Weights of a small GPT-style language model, trained from scratch on English Wikipedia: 5643 steps.
Each number is 500 + 40 x the weight over the matrix's rms, rounded and kept within 0 to 999. Layers, rows and columns count from 0. Numbers have three digits each.

# layer 3 MLP down (transposed), 768x192, rms 0.0938, rows 94-101, columns 0-191
432496602449439500530532484511495507460505547491510531451516544451486515471544501525500467502474459544424595532509557443577426459521443477481454490532480462564548448513480455506531515506495450516483597485450458459456511560513455543449585430531455494495468543445503572510475514505507485533473473540520461463538463540495489543551561550500499508499456471480466511514411418554455485543468517603507509509457543500560441551537429496529552532478490509510515519490503575461487558536531494478508547508445478543461554464530413453486555462447532463505495493507503442504458548561482433555
515506542477474469503468477520508524537444569472524454488505520489527447560571575533538457448446508396524484525480488504491465551517476471525515436452509480470570480507542438507440507534502493547483537470515448507463478534474505490561483531483510513426439440510554495449581495520464540473543511598433479558488582447526487532594538540514450493483483489476445442517533421449499502468476481504447534548554504475465533532515556420490474434500455459533563456598566560601549482534443431523507543411518534466450474500498517600525483465515533454491454537546575459532470432551481528499
479522537501550536537389513499513503534531497455603505550489518484454433401459448528468475465491519519468534508514454476464439500442455489500532468458536478554516572558527522450517399485490518512515551461487520482537512481462539470546576524503500521515478558514579492550489478524511474550518437530534566463418450525467486456493551497531448425519531360533535519510548500523494512451473542498534509509500475488540460501535510452457475496493473471500511495563443566504530476511493513498448529468447507550543529489515516511545533468561446447495466474460495567453498455490539512564
523459447528502552511516544477472404541474536503532448555479563570481481601451493559509541481514461483486456453482579461476505460627494546539547516549558523519539604455560547485526468493393465547517456502407478485533507473430537544503487459505518413559470491550424518458506481586506468460513460488495620524579395431485500446556505440494466502520472453517499509559500491500475491475472471549539509588481506517498491484453483504560579507475550500614503500452457485585494494414554554533489485493458464492520487456536508470476456545506476496472547519479476432407495522427560451466
562505523597501490490531482444512478583452461546530506524530449529468464564524462514510504471476488508483520501508474413548440444471500500559488479500563486559452507518453504585562476457427400552497463444506503526540463484529458488434487502525594474489426567536529470482482516502503511500518492488446499576452512537495485477437477501524478438514546543497483491523505486488471531474452489497449501543456493451506617442522467462473524538490560484505538530580535558526552516548545505452575562514443452561501500514502467466425559431464500513457396526517455476471508508488548518570
484536522524558480508507541511514534496488460475491423528589416484417466474517436506538505487501445567504571490503589546484485550520512450461516446499454503432474594520483478505514513537444451432448548436506471534519459518596498539553491558482509510477536568559577492525464537438485493467489411486464444447487551513504456455501537499508538550491468525537506539491531556540468458509512452520500480480461527481485504435480524483499508496481559440393448363529475553536529531483550552471480499518437454488510522508532511524536463498470443514553511508459489572507499453519594531508
470531503486511454570505526472547536471398474443521513512471546494498567474545499405464526446538562495399525430516492493529561498468521521475489449557467487456539482538465491434582526490489512443502495518510448442492543439476557508456521536498460445501510532479437458480516554530435513539526454574468454520474496527511470443586505561494525569482529496499497476500513493506519498512484526462501482521437504526507592496511584530493515440556557466429555453474434489411525539498532501493482462537473485481470536480486509536549495504516501510550540569529447522480475529502504508524
472456501492493576491571462484532446448499468489529569505525556607469497582453445551443570559497596507542494500503447514497495495442484503501506525517435405487487499472524479575496537491510461470470469494587584489477516450423494509553555545482420504482469556466509542472554510465478518517580463468457547570409508482505505579429450541486582500547490444488533420513499559530469458490520538441500431565468515454469467500447487459525538481472512448493541472576546545522463509570498428518486489521472508517443499459467476511491581454498526524590466463479467446369508504559549577530
# layer 3 MLP up, 768x192, rms 0.0664, rows 95-101, columns 0-191
616455469488490459537550511529501552511512465508505524569520486552472495490505426460457547414454467533545551463445366547496573508428520498463507535561517488524548469511491569465491449482435486468516475491496453489555639485586496534403401470532436420449548482531508466542454619531522568520519474535559576498531444487506514541452446442456448496479447509473476488516469527531508483520582631513486546440565560579549476441496510553510519511501514415517480482456453536490473449437423536564447540507528492455484530524489549503481463447527565554512488523487505481532518462495578488512
495488450593484436439472554480392457449509506514519496484480482494557526437367549549546500410527509433510505541491504494537529501505473518567492555498515494550450528480422474466507529457506473480510494510558481539493493519473442491525527528523490525475437497558509534496505516456523448587552488493473500461491492494556532481516490494534508437484483547555474541485446531493543504488508487447432485519509509575485496512477534494550534502473521502502503433481573486479517518446492585507498523537524511545546555457391447485524490493542529571499545514518514519509535539491457443471
542494494477481465461601467435522497508533431545583490409464533496442461515451411442504543591549555513421514526596510466512471478475474480522458514497464472578514512472502498489560493540487504481486471483519508478508497540498490555563577522526529462511463511452550564478508499511524542497444505534511477598445463517412548452504499472527477482576510504580468524554486460438540558531527500528419517536510559479394536478499505583443545461450473512493489532522474496465566461462554456535509531502470581529539511442496538495519463560489500503448526494527443507546424428508440513480
563496491512580413468531413480499434512484530532540606525416540488479490528466486440566516506586578517512484567513423499535536506485424544483502469464513482550512484529542506488527514515508547452513546504459460463487493499485493467531541481407587439484476479566513488408446516486442481473495486512526539570504525484484557435518476521512414480437554462475496516545512529447447494516508525478438526526498580483470500467546513518492507534480435477499535552455464555524536564494533507574545468539445408482422521539529488536530502510511432505503469502456527546517489463516523527382
503563500528444498509493461511498552464512489493478509452600607525491423558534515526504479506520604540478548451518518497484462437499489515507476586465471491423536538456506471502555535507521531535468529575522524413503443452548522531478534456535516480511498473517508522413519538452457540469512474495550590469493577480489499524501566499506480504479466463561488548460480523481542458494546522495485512442417476494513534550433494482470504517448487503525531503502550494491505444472434537549447513501458506502494478500514468467471509478490465549446435467525502466537496445572447522511
518464495499578539467524479449460432541436412452488532459501526512508549518460492465546477505455531488493469521549442524459520451485439545442459534461479574538444521444561458512535543413548534566632497474533483489545508559485591512480487512453537547511534483526488510520430577407475543494449518508496491541535464502501465513502554483456407553535467503503505535569509481502536480452515482488526489551489509513464499489516473521507546551453482449453514507500436514513490485443503594518455564490517564466540475490520497451531529506548570488503476464472516449407501504522502505463
523515480508557525494507502531476526485539555494550458544498425529494436477509489427556495483498509496557522471533625465473443510510438539540551518524579475501499489514553518539508440458486487489429460556533608434496461415472483446571413524462469454506436540536448534485509465515542446439519527522501558490496479443506521574485529412517505393539501565496495447503467477503477492562499507464443473497516564600471509467476454486412506442430469484504478495550524528494562555563520562600484463544564490534498451505427535423492509540453502488540407550546502446514429453535530540549